Weights of a small GPT-style language model, trained from scratch on English Wikipedia.
Size: width 512, 8 heads of 64 (2 for keys and values).
Architecture: RMSNorm before each block, biases on query, key and value, tied embeddings.
Training: a variant of Muon for these matrices, 595M tokens, 8333 steps.
Each number is 50 + 12 x the weight over its row's rms, rounded and kept within 0 to 99. Layers, rows and columns count from 0. The size before them is the row's rms in percent of the matrix's.

# layer 2 MLP down, 512x1344, rms 0.114, rows 495-511, columns 1120-1231
095:67 34 41 49 53 58 64 68 63 72 46 43 55 55 32 55 32 55 47 35 47 52 39 56 58 44 41 45 60 33 47 32 36 60 53 48 51 55 51 54 55 67 41 59 72 51 53 27 49 43 48 38 51 37 53 53 54 51 57 45 49 41 56 47 57 40 44 61 51 71 54 30 50 44 52 42 40 46 40 38 59 44 34 67 51 46 51 74 76 61 61 41 40 76 43 49 51 54 53 48 56 41 72 41 55 61 50 50 54 45 60 29
098:28 44 55 56 63 48 53 42 59 48 40 60 50 64 75 35 57 43 30 55 47 57 43 84 69 67 52 63 36 59 45 48 56 20 43 57 39 51 45 49 43 59 57 77 34 53 50 65 37 45 57 53 57 58 51 32 19 32 76 46 58 56 64 53 51 42 45 55 63 50 78 43 56 50 52 51 41 56 43 63 35 68 36 56 59 48 41 55 53 45 61 52 33 55 68 41 40 46 60 44 59 68 43 60 33 58 69 52 54 61 65 34
097:57 63 52 42 49 39 42 53 47 61 54 62 41 73 20 64 64 33 46 35 48 60 50 46 61 69 51 47 71 57 62 50 47 49 49 36 52 23 43 42 46 61 56 43 17 60 50 64 35 49 54 66 48 46 44 62 43 54 97 92 76 50 51 40 46 56 70 34 29 38 53 26 31 75 41 57 42 45 63 30 49 71 51 43 47 32 54 43 47 53 45 54 41 56 65 51 36 45 46 45 39 55 43 40 42 38 43 46 43 53 17 37
098:71 39 91 28 32 40 44 42 43 33 39 45 64 43 49 64 49 60 49 46 44 57 26 73 63 49 58 64 35 30 42 19 48 52 55 37 55 37 63 54 50 67 44 34 35 54 40 72 39 46 34 55 58 52 53 82 54 22 33 51 53 58 55 33 56 51 24 37 60 22 64 59 49 59 54 54 49 50 47 37 45 49 60 44 36 23 46 55 42 63 51 64 46 61 63 46 40 46 50 56 30 58 74 50 27 50 49 46 54 48 42 25
098:61 48 59 46 39 62 60 38 34 51 52 65 51 38 54 49 60 66 41 50 57 57 66 54 71 54 77 45 84 53 48 36 75 39 56 64 31 52 57 45 50 52 52 53 79 43 47 46 42 21 52 58 23 62 46 51 63 59 44 68 46 41 54 57 29 37 36 59 55 44 73 50 77 52 62 49 75 55 53 20 52 50 56 59 37 67 61 60 47 62 56 51 43 56 61 34 81 72 66 58 56 72 58 36 36 52 46 31 39 42 32 65
103:49 44 23 64 70 52 23 31 61 35 43 49 51 60 60 52 46 59 71 49 48 49 46 54 33 56 45 35 68 57 61 54 42 69 51 50 55 38 48 57 60 59 42 43 46 53 50 75 54 44 48 72 36 56 42 34 69 64 54 45 53 34 43 53 48 42 44 37 60 51 14 36 63 51 53 57 43 50 45 43 41 26 55 71 41 49 32 47 67 67 54 46 42 55 51 33 36 70 48 70 44 27 37 37 49 59 46 56 48 50 59 55
100:53 39 71 50 48 59 51 53 67 30 60 39 48 47 43 68 55 53 42 70 51 48 73 33 35 40 54 63 80 69 59 72 59 49 39 38 60 47 67 62 43 34 41 72 59 53 53 70 35 55 53 54 49 49 46 54 52 42 63 40 40 66 51 49 57 49 61 49 42 62 54 35 48 59 58 43 46 40 36 26 38 65 49 56 73 65 43 53 57 32 57 53 45 47 57 50 57 62 59 54 54 68 75 70 49 55 56 59 69 58 67 53
090:36 51 65 59 42 42 49 50 51 31 22 35 63 47 60 40 43 23 40 58 58 51 62 36 37 34 52 45 22 53 60 50 61 30 61 46 29 43 25 47 47 53 55 31 44 59 44 45 53 47 59 51 57 33 49 35 48 68 68 43 48 58 57 63 46 41 26 38 46 52 62 48 55 61 37 54 53 31 59 56 40 31 51 44 53 51 44 41 43 50 56 50 50 52 58 62 75 40 62 50 43 55 49 51 42 50 69 39 25 45 63 46
098:52 47 70 58 60 47 68 39 61 69 57 43 45 62 45 15 52 74 37 40 58 49 84 67 41 51 40 47 54 54 65 59 55 48 64 58 43 54 65 75 47 43 53 33 31 56 50 60 64 53 51 58 43 54 57 51 55 43 54 38 58 59 55 45 55 51 17 51 44 33 59 52 38 43 54 40 34 55 58 37 33 69 54 75 34 37 51 42 43 59 41 47 68 69 48 46 53 45 58 73 44 52 29 43 56 61 21 51 63 37 45 48
097:33 62 44 27 68 64 58 49 41 40 47 50 66 77 51 64 47 29 64 61 46 56 64 43 72 55 42 37 54 39 50 41 20 53 45 51 45 53 43 34 45 38 58 25 47 48 50 54 46 42 27 45 51 48 45 64 72 67 47 48 51 53 75 51 66 44 58 31 67 40 73 46 54 55 64 54 71 71 47 50 52 40 32 34 31 47 51 42 48 40 47 46 26 72 61 52 34 52 68 42 35 51 46 56 60 63 25 39 36 55 47 28
098:49 61 47 45 28 53 62 64 69 45 49 46 47 66 39 46 67 36 49 47 64 52 48 56 54 55 47 41 46 54 41 43 30 51 47 36 51 55 48 54 39 40 57 53 47 57 51 75 48 51 52 43 59 32 46 40 60 65 40 50 53 41 49 20 39 57 68 37 45 60 59 23 47 69 58 40 59 61 50 54 46 44 60 38 53 55 35 52 57 50 48 66 31 54 58 58 73 49 52 42 49 47 62 47 56 47 69 52 43 49 62 46
099:56 67 51 61 55 38 40 47 41 51 57 37 59 49 49 33 53 45 65 59 39 57 74 70 24 56 58 60 59 51 57 52 49 54 55 70 34 54 40 83 67 33 50 63 54 35 57 46 60 39 49 43 42 37 44 84 37 67 63 53 38 30 71 60 46 57 45 48 43 41 48 67 57 60 50 62 32 35 37 58 58 35 58 45 52 48 70 37 39 57 65 41 46 50 43 69 31 70 43 40 56 43 56 55 47 42 48 49 59 58 35 48
098:54 61 47 52 46 69 49 41 46 49 36 29 62 38 53 49 42 64 48 56 52 55 70 44 46 67 43 81 43 64 45 22 67 36 33 27 53 51 39 45 51 53 42 46 62 53 48 44 57 34 49 49 51 47 48 35 40 62 65 83 74 35 49 32 33 51 38 60 51 49 69 37 39 66 65 46 46 45 50 31 49 54 49 59 56 40 41 50 42 39 42 52 66 39 48 57 84 62 51 41 54 52 51 38 50 53 49 31 48 47 49 44
099:46 38 42 60 50 69 33 46 41 46 51 36 55 38 44 60 57 33 65 46 62 52 25 38 26 46 36 57 54 55 47 44 47 35 31 31 39 16 66 46 51 45 45 29 17 45 54 64 40 48 58 36 53 52 63 53 39 49 43 58 54 35 45 54 31 46 32 45 44 66 42 69 42 47 51 49 67 47 75 66 26 49 50 49 36 60 47 46 81 56 49 48 49 54 34 61 62 45 42 67 51 42 46 46 58 49 45 48 45 47 41 71
102:59 45 48 59 34 51 53 48 48 45 65 30 49 73 58 72 35 38 65 67 57 35 54 43 82 57 46 45 47 43 42 75 57 52 39 36 49 59 44 57 62 55 48 47 60 36 53 58 40 60 30 43 49 72 67 53 38 67 27 52 39 72 43 48 42 58 63 48 50 46 47 64 67 57 64 46 51 37 64 78 45 65 57 47 54 48 44 44 37 48 43 44 55 46 60 49 42 46 54 70 74 34 39 51 56 47 59 49 39 61 36 48
104:33 66 39 64 61 37 51 59 52 42 43 41 44 30 64 47 67 79 54 35 58 58 44 39 65 51 34 54 40 52 57 51 67 47 69 60 38 70 39 33 42 49 27 57 50 56 38 54 65 48 66 14 36 62 50 47 28 74 31 84 54 29 45 57 37 28 33 43 36 44 61 51 72 59 56 45 43 43 18 68 68 39 53 40 38 53 57 47 54 56 53 39 45 55 50 47 49 38 44 36 74 73 50 48 34 45 57 79 51 50 38 58
101:39 36 52 60 60 43 57 45 44 39 25 39 53 42 44 46 59 68 34 52 42 48 54 66 45 65 56 35 28 46 44 45 53 69 39 66 30 28 40 55 48 67 51 44 54 59 64 51 41 63 43 51 53 49 54 42 47 49 61 70 37 38 42 51 51 64 61 50 62 50 66 38 61 22 48 39 47 56 58 47 43 50 62 42 56 25 59 43 65 44 54 58 57 51 54 46 42 58 67 61 48 78 47 58 68 70 73 63 28 49 56 62